From a checkpoint of a small transformer trained on Wikipedia.
Size: width 64, MLP 256 squared ReLU, vocabulary 8192.
Architecture: rotary positions, no biases in attention or MLP, untied embeddings.
Each number is 128 + 32 x the weight over the matrix's rms, rounded and kept within 0 to 255. Layers, rows and columns count from 0.

# layer 6 attention key, 64x64, rms 0.218, rows 52-63, columns 0-63
[[137 213 109 109 105 107  76 138 151 103 138 190 148 136  97 172  74 121 114 150  81 112 110 109 139 112  23 177 143 135 195 115 154 119  81 132 152 135 105 161 132 152  94 123  98 115 100 183 122 151 173 135 114 113 140  95 117 173 198 167 105 120  97 109]
 [180 102 126 103 200 166 140 129 173 168 153 131 147 121 135 104  97 124 154 125 123 151 113 186  94  80 141  73 144 182 120 191 170 147 102 140  78 162 138 137 107  64 152 128 151 182 141 137 132 158 104 118 176 168 109  92 140 123  99  81 178 108 110 104]
 [103 157 105 112 158  84 124 146 117  96 127 156 126 132  98 132 115 213 110 120  86 174 175 174 140  94 104 100 131 118 142 175 161 153 124 105 147  99 132 145 141 166 206  75 122 159 204  76  96 139 153 148  61  84 129 167 119 119  95 148  78 143 136  84]
 [ 97 132 128 185  87 196 163 161  79 101 125 145 171 147  72 102 154 168 123 150 149 140 127 148 127 135 122 121 138 153  81  92 130 123 139  99 126 110 106 156 143 169  77 105  84 176 132 127 119  97 106 145 120  91 163 161 180 134 139 161 207  90 100 126]
 [ 57 125 149 143  93 130 122 128 111 126  84 155 175  99  69 110 110 133 174  80  61 146  87 115 120  93  83 167  37 128 125 103  81 149 134 123 192 113  92 127  92 110 132 112 177 102 148  95 154 134 148 128 129 156 141 133 112 107  90 201 128 128 188  92]
 [113  98  85 147 184  99  56  56 148 142  80  96 148 160 143  80 123 124  98 106 160 138 106 124 135 116 127 167 131 138 105 142 121 157 129 144 148 150 120 122 122 108 117 131 137 153 103 116 132 132 116 133  85 155 157 176 219  53 100 168  85 148 160 128]
 [114  75 107 146 159  84 159 173 165 104  81  48 116 135 129  94 150 160 130 185 139 129 142 185  50 169 135 111 129 113 110 183 142 149 158  88 136 133  89 121 133 148 137 100 130 154 142 102  48 119 117 130 148 166  86 168  82  64  93  95 101 201 109  96]
 [174 156 153 141 122 155 125 169 133 169 185 122 142 132 120  64 120 130 157 108 161 100 131 157 122 130 123  80 166 120 142 149 132 123  99 142 122 106 118 159  81 147 133 142 146 168 115 170 148 119 101 190  84 140 190 113 163 118  95 151 136 116 138 173]
 [166 105 119 120 169  97 157 135 118  89 142 140 156  86 120 109 157 119 101 170 141  96 180 166  89 120 153  81 178 157 115 139 125 119 151 144  65  85  58  96 139 107 155 158 155 187  86 145 142  76 156  87 115 156 140 105 134 117  99 136 174 174 136 157]
 [120  75 117 148  99 119 134 162 125 186 162 160  78 110 149  78 136  80 143 111 136 111 125 176 130 162 139 136 123  95 132  97  92 118 115 131 123 181 169 133 141 157 124 124 128 131 126 144 132 123  91 151 116  97 147 172 114 123 154 117  99 122 173 195]
 [133 102 144 128 185  63 174 179 147  89 128  46 101 147  62  93 141 162 162 118 145  98 163 120 120 139 124  98  58 126 145 131  88 132  92  55 148 123 109 149 106  66 194 139 145 121 153 102 177 153 130 182 102 200  88  86 140 115  59 128  96 143 178 113]
 [102 155 159 121 125  89 117 124 141 101 173 116 136 140 174 162 167  98 123 118 121 133  90  97 179 121  91 114 190 142 140 102 127 107 129 140 154  95 114 136  93 138 132  77 136 122  73 100  72 103 135 132 120 114 153 130 169 178 130 115 156 135 136 183]]
# layer 6 attention query, 64x64, rms 0.21, rows 53-63, columns 0-63
[[105 166 124 142 139 126 148  98 115 172 137 142 169 120 139 108 122 134 158 163  96  72 154 110 127 147 150 100 190  87 140 152 112 128 130 114 111 174 113 123 145 104 153 131 104  93 124  99 131 135 147 135 182 148 135 180 150 133  93 100 104 139 163  91]
 [120 142 167 102  89 196 108 152 150 132 124 115 121 148 133 168 152 128 120  99 125 104 156 179 135 132 141 122  82 114 139 136 129  96 129 160 136 150 167 102 145 158 126 125  90 130 114 168 165 113 131  97  99 122 119 125 138 136 137 175 115  90 117 111]
 [131 129  91 121 116 126 136 174 146 112  99  77  92 114  83 131  88 144 150 140 119 151 114 105  97 132 137  99 116 147  90  98  57 112 158 112 142 179 124  71  96 118  91 130 138 136 109 123 146 136 142 161  72 161 175 118 169 132 157 150 168  95 105 148]
 [122  83 123 130  73 113 178 115  72 129  94 135 204 159 131 123 177  96 114 102 135  46 150 103 111 120 123 160 106 130  84 127 147  78 196 133 109  70 126 150 133 133 138 108 120 148  16 108 127 130  94  46 113 141 156 126 124 166 134 165 144 191 116  68]
 [121 129  92 143 141  79  71  97 197 105 142 135 147 167 113  87 119 157  93 199 133 169  95 126 149 182 153 148 109 152 154 126 101 173 163 128 156 116 151  95 121 176 102 128 149 118 136  99 113 134 121  59 127 116 131  81 149 125 119  94  87 118 137 101]
 [152 113 116 139 160 138 156 156 134 140  89  86  77 140 123 129 202 187 153 141 131 170 149  94  92 144  97  84 144 145 114 133 124 178 161 137 124 145  62 134 140 106 172 167 160 145  75 178 138 116 160 123 129 180 100 119 109 142 116 142 120 113  73 172]
 [110 112 156 131 130 160 163 140 128 112 141 133 132 122 139  62 125 129 145 196 130 128 179  71 152 141 119 133 144 136 138 182 131 127 112 143 151 179 156  98 165 134 195 134 146  89 120 138 135 142 151  95 127 185 169 119 149 154 141 131 118 175  87 147]
 [118  87 118 154 114 132 119 167 189  78 160 145 129  90 102 141 127 128 153 120 112 117 113  83 142  91  92 145 167 169 131 106  97 112 150 120 104 118 123 144 141 131 155 113 156 115  93 111 109 139  82  96 122 173 127  89 110 181 101 174 102  88 128 127]
 [110 117 132 171 105 190 162 130 164 168 175 193 128 128 109 177 195  84 143 154 133 180 126  91 152 163  44 167 103  81 128 163 120  72 113 109 148 126 131 151 163 130 166 136 140  87 163 106 125 132 140 169 207 105 124 160 148 152 103 124 154 161 158 194]
 [145 143 159 142 141 127 152 107 108 126 146 140 119 118 139 100 154 140 145 148 108 101 142 147  92 136 160 128  98  92  98 101  96  91 132 133 145 121 113 156 115 120 144 186 101 102 108  36 135 135  97 151 164 128 123 135  85 117 109 100 121 128 139 140]
 [101  60 171 136 180 124 126 138  93  88  86 113 135 128 108  94 119 124 110 178 118 123 151  79 130  97 117 117 134 117 138 134 175 117 144 110 163 139  51 110 139 171 146  84 122  97 126 103 115 157 125 107 153 167 156 101 111 141 141 184 153 169 132 131]]
# layer 6 attention value, 64x64, rms 0.22, rows 0-40, columns 0-63
[[ 81 149 130  61 143  91  84  91 156 102  53  80 108 120 100 120 121 123  82 186  98  45 173 157 136 101 136 122 119 104  81 133 158 157 100 151 134 128  95 137 168 153  92 133 142 132  90 129 135 136  80 128 101  80  89 117 102 162 136  48 141 122 124 159]
 [166 174 114 159 154 141  98 146 155 165 168 152 157  46 121 120 118 125 128 174 136 133 152 166 102 112 138 133  97 124 142 149 126  78  97 136 154 130 135 150  96 140  73 103 109 121 132 109 146 122 136  92 114 125 118 182 115 138 178 170 109  59 152 130]
 [117  97 106  93 125 130 158 113 136 121  73 140 126 165 131  99 127  90 108 148 126 140 180 109 103 153 120 100 102 141 155 149  88 116 137  96 175 193  91 124 109 153 134 171  81 124 131 131 174 148 125 125 118 130 123 145  95 129  96  92 148 144 122 112]
 [143 158  92  72 174 119 136 145 141 108 119 119 126 126  94 170 162 174 169  89  89 108 116 198 150 164  84 137  93 157  90 151  91 131  72 103  81 102 148 130  91  97 136 148 107 115 110 172 103 155 115 127  86 136 153 126 158  72 177 158 131 149 105 154]
 [111 115  37 110 162 178 155 172 143 112 148  77 111 170 143 133 163 111 188 155 150 113 134 170 114 170 176 117  66 101 111 158  89 159 186  92 158 168 129 146 109  99 148 119 100 108  80 174 116 128 111  57 127 148  87 143 185  60 153 148 126 161 117 138]
 [113 103 132 149 151  80 120 100 123  83 112 145 159 169  84 131 145 172 130 152 107 145 123 140 150 131 115 124 100 174 139  48 140 181 107 121 169 155 129 156 120 157 123 121 100 123 106 145  94 137  91 128  70 124 181  87 190  84 132 164 119 128 101 117]
 [145 185 135 140 172 118 169 152 173 125 138 169 129 168  76 120 133 176  94  88  99 140 124 110 186 143  91 137 169 150 125  99 211 173  76 144  84 117 167 111 130 123 134 151 157 118 125 196 158 116  88 164 151  96 160 101 122 127 121 172 155 150 110  89]
 [142 136 125 148 116 130 152 104 139 115 193 130  85 178 121 179 186 143 209 124 193 140 112 160 104 127 119  89  91  74 128 170 163 179 104  88 149 138 154  83 215 125 168 121 119 104 134 140 117 111 165 110 104  95 144 165 137 131 146 143 146  94 117  78]
 [124 153 113 157 115  73 120 130 135 150  92  54 173 104 143  97 127  88 129  83 102 166 138 170 149 139  63  83  73 177 102 116 134  84 133 134 127 141 148 129 176 113 114 173 104 146 153 183  45 163 161 161 120 101 168 121  85 118 103 129 160 136 146 156]
 [198 166 168 137 156 134 155 129 136 144 146 166 168 145 151 185 129 133 124 116  70 126 120 167 134  86 153 121 130 148 145 111 107 118 113 110 152 128 136 110 131 138 113 121 132 167 117  64 157 166 100 177  89 104 153  94 199 127 146 160 122  95  87 105]
 [ 97  87 111 128 159 177 165 155 120 107 163  89 114  90 124 111 163 178 137 124 107 155  67 118 130 135 120 193 129  90 105  96 180  76 108 199 117  82 118 153  90 161  93 126  80 150  91 162 122 161  93 137 107  97  69 150 138  98 107 120 136 148 157 177]
 [144 115  77 115 103 112 150  81 176 144 129 104 151 118 150  87  94 130   9 165 161 170 175 126 106 107 114 113 203 150 206 127 126 168 101  84 122 170 144 148 123 204 158  57 104 117  90 156 173  86  96 116  87 136 185 127 124 130 185 105 108  76 184 138]
 [123 181 117  72 143 100 115 174 190  93 117 115 115 116  78 126 172 113 131 140 101 133 118 127 156  97 121  91  92 167 127  97 119  81 112  84 143 113 101  94 131 160 110 125 153 106  56 168 165 167 133 113 133 120 122 105 145 104 121 208 190 163 100 126]
 [ 74 128 213 137  79  82  99 131 120  82 155 108 153 124 110  86 129 110 126 142  70 172 123 126  70 119 129 134 168  77 171 159 110 123 167 130 140 150 117 141  65 103 100 119 171 157 176  57 117 108 132 112 136 114 149 148 160 128  67 140 161 108 176 140]
 [123  98 208 117  82 132 167  98 115 101  96 135 141 129 161  94 140 148 169  91 124 163 125 156 150 188 158 127 118  88 206 170 134 173 115 136 154 134 114 139 183 131 120 144  59  89 116 136 119 175 108 117 154 146 110 101 125  84 139 168 107 170 159 118]
 [117 122  69  82  77 117 129  92 172 161 120  84 110 190 134 190  93 144 140 116 174 111 149 137 126 125 131  54 168  77  57  98 162 104 158  72  94 133 121 175 160 108 104 106  64 133  90 200  90  64  84 110  90  45 161  76 189 108 209 124 198 132 163 132]
 [181 104  58 111  99 190 164 147 179 184 202 107 120 196 132 119 188 163 155 112 137 136 175 130  68 107  79 162 130 103 125 150 137 138 163  70 131  79 123 116 109  97  90 158 129 137 104 120 180 155 161 119 110  91 105 119 149 132  98  82 189 109  82 109]
 [167  58 148 141  51 128 130  73 132 118 155  91  98 163 103 125 120 122 109 113 149 171 144 140 111 101 104 112 157 131 131 104  80 142  87 109 115  84 118 186 168 134 116 148 119 166  95 140 106 119 187 117 117 172 139 110 152 135  97 108  94 133 175 126]
 [133 149 110 142 142 116  97  81 117 141 175 140 150 134 125 131 102 144 105 125 197 125 130 106 155  87 143  91 121 151 139 175  93 124  79 132 190 157 126  52 129 114 203  85  72 125  57 145  93 172 131 134 149 169 191 151 163 140 113 129 113 147 107 124]
 [117 157 109 104 188 116 141 109 101 111 117  86 132 145 153 141 154 140 194 153 134 134  96 122 120 128 132 169 117 135 185 109 168 119 126 163 145 113 135 123 159 116 149 131 103  71  81  97 131 150  78 184 173  91 153 155 101 146 107  98 102 130 126 121]
 [128 184 149 157 104 195 190 153 114 127 148 174 107 126 203  90 159 146 128 113 142 167 120 111 144 178 144 138 124 184  88 120 143 128 179 142 141 167  90 133 134 139 198 131 108  94 164 141 147 183  63 150 158 131 168 111 146 124 101  62 119 141 178 150]
 [153 163 107 169  94 183 118 140 164 139 140 110 107 179 139 169 117 116 103 162  76  71 125  94 107 137 103 111 169 162 116 131 115  98  46 131 116 104 116 200 170 151 174 129 147 148 144 157 131 159  95 168 122 185  78 194 135 155 105 179 164 145  78 167]
 [181 106  98 191 147 127  80  71 156 179 122 192  96  77 115 148 126 112 186 150 195 115  99 107 174  93 125 101 170 116 133  72 201 137 119 184 137 117 126 108 180 168 152  83 159 180 175 160 139 121 172 133 179 111  31 182 115 185 110 134 125 100 120 128]
 [169 133  85 100 105 118  73 170 146 120  79  93 123 113 118 104 165 173 105 141 127 137 122 147 101  70 101 161  81 130  75 112 136 110 182 114  34 141 113 166 159  93  93 184 193 120  82  99 118 112  88 142 173 131 158 116  63 100 175  93 133 129 147  58]
 [103 133 134  85 143 139 111 186 108 147 130 139 139 142 128 119 167  54 102 127 151 136  96 113 101 116 123 151 125 129 140 122  98 121 110 141 114 186 164 172 123 181 126 132 118 163 114 138 154 152 123 165 182 124 119 123 127 124  64  97 133 152 128 129]
 [179  97 110 142 136  94  57  69 114 138 128 146 128  98 114 138 184 112 115 167 143 110 121 121 133  95 126 125 101 126 115 185 164 125 119 157 129 127 133 135 137 138 110  87 135 129 141  91 132 123 125 121 110 106 113 168  94 109 148 136 157 129 131 137]
 [124 113 143  85  80 141 130 104 166 163 108 132 131 107 134 149 136 117 134 114 117 130 192 162  78 126 126 187 121 126 163 143 108 137  86  83 115  92 113 174 151 126  76 146 144 149 134 123 183 101 110 121 107 110 145  57 134 117 119 136 162 143 116 119]
 [ 81 126  85  69 179 149 123 107 101 140  95 128  82 147 192 159  97  61 113 160 173 125  69  83 133 156 125 119 184 140 173 106 111 181 109 151 110  99 185 141 152  89 159 112 103 102 118 157 115 114  67 138  83  86 133  74 116 118 101  80 154  81 128 146]
 [109  59 153 155  91  91 140 107 162 111 153 107 194  97 143 103 152 152 124  80 193 175 182 146 123 146 135 166 119  92 152 187 134 111 144 155 158 143 127  80 117 117 143 125  51 148 117 159  84 170 137 153  64  94 160 114  90  84 171 137 113  95  77 141]
 [170 152 148 161 117 135 119 188 146 150 179 141 118 159  89  97 155 109 119 146 109 133 147 111 149 147 135 113 117 175 124 141 115 109 135 117 100 115 136 137 121 121  78 159 120 133 112 148 132 186 149 105 157 132  96 109 112 148 110 151 118 142 122 160]
 [129 128 134 126  94 132 145 142 101 118  69 196 113 139  74  94  77 123 167 100 114 145  57 100 104 115  73  89 133 100 130  58 122 125  86 218 108 119  84 170 110 160  65 145 119  54 157 134 161  91 147 171 182 117 111 165 128 167 126 116 152 193 162  96]
 [132 145 103  89 106 119 115  90 133 138 160 175  96 103 148  87 103 138  98 107 155  78 140  74 132 148 110  95 164 156  87 182 147 119 103 148 111 112  86  96 125  69 173 122 128 108 106  50 127 131 121 102 138 143 137  90 118 115  95  90 204 148 152 113]
 [161 136  42 147  80 136  98  90 117 177 105  86 142 189 120 148 115 136 151 157 153 126 143  95 119 157 148 137 122  93 149 111 159  88 103 119 184  73 115 230 138 161 118 182 106  91 143 160 117 121 148  76 123 122 110 115 107 145 207 155 182 148 104 155]
 [ 80 125 169 106 131 160 156 213 150 133 132 186  83 170 168 103 150 139 121 134  97  94 140  65 131 161 108 128 118 163  77 156 155 134 109  75  75 116 133 118 165 158 121  78 123 127 104 117 190 177 127  84 115 115 138  77 133  84 133 174 132 155 120 112]
 [164 123 170 134 132  55 116 181 164 119 211 131 163 165 154 119 104 107 123 130 141 151 111  77 111  97 139 123 135  98 164 132 149  56 134 109 116 136 135 105  93 116 158 100 135  79  78 135 123 113 137 186 169  71 154 106 119 105 116 136 125 126  89 128]
 [145 151 120 137 129 215 155  67  80 128  74 140  66 108 111 165 136 120  97 105 129 105  89 180 127  99 114  99 139 111 145  79 141 193 151 143 140  87 123 110 162 161 123 136 173 144 172 179 139  78  94 171 161 125 119 187 151 137 104 147 125 151 117 110]
 [131 136  66 160 132  93 134 155 170  92  76  87 132 132 111 136 132  99 103  99 182 147 170  94 123  94 145  81 175 104 138 100 109 166 124 161  87  87 117  81 131  84 171 225  83 123 101  92 138  87 110  93  30 133 114 121 121 100 195 182 142 106 106  69]
 [155 123 150  69 121 106 126  37 125 122  78  92 128 135 106 143 129 143 131 126  96  95 168 159 136 133 116 102 172  92 154 150  94 160 186 105 165 125 137  99  86  28  90 120 123 117  83 100 130 128 110 100  99 148 138 110 120 119 144 112 142 115 125  57]
 [179 155 140 152 146 173 141 145 130 149 165 120 125 142 182 209 164  60 114 111 142  97 203 102 111 131 123 137 172 113  63 110  96 119 108  76 130 209 138 126 119 136 160 144 144 164 139 174 162 117  99 100 127 125  66 123 158 145 121 109 119 151 148  80]
 [153 108 164 133  85 156  96  86 149 150 152 190 145 152 101  96 109 100 155 201  92 103 178 143 161 138 149 122 140 185 189 173  75 134 104 104 129 167 133  94  76  83 105 100  89 190 127 123 124 158 138 116 122 183  55 147  80 123  83 113 117  99  98 116]
 [150  94 117 127 125  78 121  62 158 158 107 160  66 130 120 115 114 190 150 153 129 125 142 105 167 213  68 130 127  95 144 148 145 106 110 123 129 136 106 167  98 106 142 180 131 175 163 162  98 160 123 116 116 119  95  98  56 122 120  68 148 110 133 118]]
# layer 6 attention output (transposed), 64x64, rms 0.353, rows 0-40, columns 0-63
[[ 97 180 121 138 124  93 163 110 119 144 119 117 152  42  83  74 100 140 103 151 131 176 144 100 138 144 116 112 112 134 204 122  92 152 145 169 101 171 152  85 148 110 125 173  75 104 124 144 198 104 106  84  84 147 124  91 133  77  96 101 108  64 156  89]
 [ 89 113 157  96 136 152 109  81 133 130 103  98 153 140 114 126 192 155  82 111 109 155 131 135 100 108 145 104 144  98 110 124 101 172 108 149 110 138 170 137 105  79 165 147 162 151 100  91 107  89 104 193 143 100 141 104 132  84 118 139 145 149 155 107]
 [127 181 135 122 120 138 109 147 137  94 116 152 133  98 118  88  96 137 132  97 130 154 116 143 134 113 108 116 153 127 172 110 194 121 133 127 102 157 152 129  99 109 109  64 141 147 113 191  61 142 150 104  58  77 143 153 165 185 145 139 113 109 111 165]
 [ 98 139 188 158 119 133 158 127 148 122 153 137 143  85 107 106  98  47  84 162 153 107 116 108 123  79 155 147 158 137 141 141 122  94 108 106 147 126 147 172 141 174 137 133 110 129 141  97 132 105 161 166 132 116 114 156 130 138 134 104 156 172 108  99]
 [107 131 238 132  48  92 132 108 161 162 112 184 155  75 147 102 125 144  85 105 169 131 139  71  82  98 101 208 170 177 103  92 128 129  44 126 122  99  92 147 155 169 129 134 146 139 136 138 111 148 146 164  83 137 163 162 149 172 176 151 137 148 120 117]
 [143 156 181 103 132 161 149 153 127 144 140 174  98 105 160 121 159 109 132 104 173  99 167 144 148 118 173 136 141  97 142 219 112  61  95 154  95 159 149 162 165  64 163 164 125  91 183 121 161 125 189 128  98  97 110 139 148 131 142 100 142 108  99 128]
 [153  96  61 136 122 121 139  85 103  84 194 140  86  67 113 110 136  72 133 138 109 100 140 150 193 124 135 131  58 141 133 158 145 109 129 139 152 116 126 156 142  97 132 149  89 125 121  99 171  68 126  87 159 101  88  92 121 117 152  88 134  96  62 114]
 [168  77 137  92 147 188 122 140  99 165  72 172 155  82 131 139 134  68 127 138 129 107 162 105 142  86 137 136 132 173 118  99 129  57 128 124  70 112 131 222  82 137 137 118 111 171  65 103 144 138 128 152 162 225 153  73 124 142 184 153 125 150  99 156]
 [102 175 100 113 172 136 138 125 105  90  57 185 140 118  98  97 113 128 156 158 141 107 187 142 143 115 168 106 158  86 139 102 105 113 117 100 144 116 122 130 105 157 154 103 148  85  94  91 124 150 124 145  90  87  38 145 114 117 101  91 122 113 165 106]
 [ 68 115 159 125 114 143 110 147 132  79 189 120 133 136 119 128 144 119 126 117 117 133 129 126 162 135  85 101 147  86 136 122 177  99 130 185  94 156 177 160  74  47 126 144 142  59 158 111 135 118 161 156 201 113 135 119  77 118 177 119 162 152 108 134]
 [119 109 139 156  76  87 106 128 139 188 107 128 160 148 165  65 155  72  94 129  92 111  97 128  88 127 131 165  89 110 131 169 101 151 128  79 178  96 106  99 166 110 110 166 127 123 157  94 101 124 121 143 186 149 139 115 144 170  86 112  91 140 138  25]
 [137 138 183 165 124 132 106  75  97 131 144 117 179  77 128 122 167 142 172 130 129 173 161 139 117 109 190   3 112 108 161 208 196 148 173 185  86 148 145 104 147  71 164 166 153 163 142 136 192 146  95 123  93 112 179 111 126 177 125 168 150 143  93 145]
 [139 161 180  97  98 139 162  93 154 137 133 165 145  95 128  94 126  82 107 130  80 170 185 179 129  97 104 147 141 116 133 130 148 149 130 149 160 180 144 145 126 154 137 134  63 129 173 133 121 120 134 147 162 122  83 119 134 148 146  29 143 153 175 146]
 [164 151  99 160 183 109  72  70 139 170 126 109  89 135 137 162 118 138 153 135 135  94  64 214 147 134 107 115 116 131 152  69 151 124  93  93 117 144 153  82 144 117 123 130 135 107 175 116 128 168 139 177 110 140 134 154  64  69 152 131 133 124 182 159]
 [ 85 118 124 171 129 124  73 188 139 166 116 156 107 145 160 108 151 101 161 168 149 143 131 136 113 104  95 139 143 162 110 160 181  48 145  67 175 136  93 136 114 146 149 129 191 122 131 152 137  67 152 139  67 116 133 183 155 165 131 129 136 120 170 171]
 [179 158 195 148 125 159 150 150  97  79  84 123 179  53 119  38 123  93 119 185 118 105 255 135 158 164 136  99  89 158 172 176 125 139 138 147  99 132 144 140 175 146 140 157 156 128 125 117 203 150 111 133  77 122 112  93 102 119 220 164  86 121 105  85]
 [ 81  99 149 146  96  93 143 109 103  64 100 136 134 174 156 121  58  87 109 160 111 114 119  89 203 109 119 176  80 146 142  67 179 181 118 145 125  88 177 139  93 112 143 117  94 180 128 157  67 124  75 145 177 154 112 109 109 187 190 182 104 111 108 118]
 [139 118 151 100 177 132 113 191 111 135 106 120 132 150 211 149 125 164 150 177 133  92 122 104 189 145 147  97 153 133 116 148 171 115 206 126 175  61  99  95 166 183 154 121 108 154 129 111 118 107 129 141 144 162 140 130 117 167 117 158 167  94 108 165]
 [118  84 166  90  92 167 171 137  80 164  83  92 151 133 143 190 163  67 177 116 144 205 144 140  90 139 152 121 154  94 127 132 150 158 138 146 131 148 130 184  96 149 109  61 157 181 139 127 105 111 193 116 118 150 148  97 127 152  97 119 176 157 132 160]
 [115  66 125 141 118 132 133 165 100 163 128 153 138 132  87  93 145  99 115 137 115 163 119 125  98 120 138 148  65 123 108 146 118 129 123  93 106 111 115 110  81  75 166 114 122 143 155 116 140 155 155  84 134 161  98 142 159 154  90 120 114 146 155 166]
 [158 107 128 103  91  98 124 142 138 148 141 146 180 130 139 145 141 128 162 128 191 147  73 158  80 146  80 159  87 141 141 114 152  85 103 114 125  93 114 112  91 107  74 117 166 137 137 177 113  73 152 101 122 102  21 168 149 150 148 180 101 191 101 138]
 [121  73 155  43 165  97 144 118 137  68 180 148 157 100 118 153 101 162 109  96 144  95 174 159 159  48 133 155 138 147  92  79 142 143 172 116 108  92 153  88 111 115  94 160 129 108 121 101 125 119  98  88 161 113 164 111 106 144 101 147 161 143 175  68]
 [158 109 107  68 146 164 197 168  78 125  80 146  89 142 108 151 203 202 117 102  58 140 184 124 104 148  82 100 104 139 137 172 111 125 150 106 117 136 110 115  89 115 114 166  65 125  50 124 109 148 124  89 191 147 148  62 139 101  81 121  83  84  78  99]
 [105 126 109 125 139 106 132  93  88  76 140 139 164  90 104 120 106 149 130 217 107 108 121  26 151 138 156 172 114 121 117 116  91 175  63 132 174 161 155 125 189 138 212 121  72  80 161 102 156 136 117 120 130 128  42 141 176 143  85 142  97 136 167 208]
 [151 128 124 114  99  89 120 106 172 118 111  96 153 114 136 167 145 158 135  86 108 103 106 115 121 120 113 159 115 137 171 103 156 124 149 136 123 104 136 158 113  74 149 113 150 102 137 146 101 183 136  88 121 125  87 154 124 147 104 101 135  75 182 135]
 [158 142  91 168 171 136 129 152  99 128  90 107 146  76  85 156 148 133 131 125  92 124 140 138  98 107 163 116 177 110 121 135  77 144  86 134  96 169 133 143 130  97 142 177 115 166  96 138 116 145 154 152 156 139 124  85 151 118  83 108 133 137 163 138]
 [107 161  98 161 129 125 118 128 125  88 141 121 124 135 102 116  67 123 103 176 103 108 153 119 173 100 122 115 135 156 139 138 188 155 179 125 133  98 189 139  86 120 142 177 128 117 176 137 128  96  90 185 110 106 105 151 124 140 190 132 150  96 156 112]
 [175 102  86 196 135 117 203 114 164 156 138 115 162 108  79  72 103 132 114  77 125 128 202 152  91 147 177  84  69 152 145 175 113 100 186 142  90 118 114 137 139 126 129 143 172 137 163 120 205 159 122  91 124 160 171 168 125 128 153 166 146  71 132  94]
 [ 65  96 121 204  89 165 109 133  63 153  79 151 171 203 161 143 117  55 166 123 143 124 150 122  55 107 169 102 182  93 167 164 122  87 101 106 136 154 136 218 103 101 137  97 194 108  73 115 138 120  95 106  91 138 158 103 133 163 133 174 123 135 145 105]
 [ 94 118 138  88 137  96 145 120 146  91 125 134 123 118 173 153 133 139 120 144 117 109 140 150 148 127 125 145 119 144 102 107 138 158 114 154 203 104 114  93 121 119 146 119 118 166  89 157 112  71 111 110 148 118  85 147 134 119 118 128 147  97 152 134]
 [184 134 109  63 197 144 107 130 179 102 121  89  52 141 138 129 176 169 147 119 103 149 111 149 171 137  93 184 105 149 132 152 118  89 185  57 141 120 116  88 138 126 154 126 103 182 141 131  61 133 131  86 102 107  74 134 159 154  94  93  52  91 115 122]
 [155 124  64 175 148 106 179 105  91 119 112 110 152  91  98 147  76 105 136 138  99 172 143 164 154 202 135 154  97 143 139 105 139 152 163 133 144 116 134 134 131 178  62  89 152 191 137 191 137  73 147 176 139 109 119 109 136 127 157 138 134 111 146 145]
 [160  98 156 150 153 138 144 193 120  78  94 133 148 135 145  61 128 123 115 116 185 111 207 140 145  53 134 180 145 179  81 194  94 178 174 122 117 123 150 148 160  86 187 120 143 163 119 139 129 134  72 168  73 114 126 145 151 139 134 157 103 121 179  93]
 [149 155  98 111  77 115 119  88 145  91 181 144 147  92 131 157 100  71 123 132  99 162 178 146 166 112 122 170  70 118  99  92 151 107 124 190 176 116 156 125 145 132  73 187 169 125 138 202 125  93 102 135 140 132 111 139 188 165 154 116 149  91 125 134]
 [126  74 125 156 103 139  87 115 132  81 111 138 151 194 121 197 178 107 134 115  78 160 123 198  95 130 145 142 140 132 141 113 106 133 121 136 153 151  94 147 124  77 121  88 139 152 148 106 170 199  99  72 176 128 117 108  68 194 128 101 158 142 160 176]
 [174 157 109  90 184 118 127 147 162 145 125 102  83 108  99  97 120 197 172 113 113 117 122  92 156 109  93 114 113 136 119 137 146 122 153 112  61 110  99  87 104 162  88 164  46 122 109  85 103  94 155 111 147 168 114 115 147 110 129  94  93 187  48  95]
 [115  67 152 165 109 191 170  73 110 137 187 159 131 114 141  75  96 170 136 118 136 112 186 153 149 175 152 156 153  87 104 166 111 117 173 118 131 159 133 181 186 121 163  71 135 102  62 112 127 102 108 131 115 142 188  90 145 134 161 206 104 121 148 178]
 [ 67 137 125 213 164 118 150 153 105 153 128  87  90 129 129  70  88 115 110 150 149 166 115 100 154 160 130 108 129 130 154 139 162 143 103 112  86 171 137 131 137 186 164 128 145 129 153 113 138 105 168 145 108 112 158 108 109  90 169 155 126 110 129 206]
 [134  89 195 102  68  94 128 142 169  91 120 113 178  87 110 135 122 203  96 148 169 112 118 144 145 144 105 128 130 136 137 111 157 117 151 163  92  78 117 177 115 139  90 157 151  86  85 115 106 114 104 114 122 113 119  58  73  87 182 189 112 110 101 172]
 [ 62 143 161 133 173  97 155 142 115 124 108  83  95 155 138 167 141 144  68 109 119 113 143 170 125 129 116  71 166 147 160 100 174 150 115 131 132 146 144 115 115 154 114  65 142 148 117 140 125 106 177 127 119 104 162 146 150 128 111 145 210 108 143 141]
 [ 94 138  53 168 201 121 147 198  89  98  87 159 143 106 132  77  98  93 103 123  97 121  80 129 133 106 162 127 124 211 194 171 164 130 118  85 145 142 138 110 120 137  84  78 117 133 115 136 143 155 133 136 117  92 162 148 147 132 134 163  96  55  93 123]]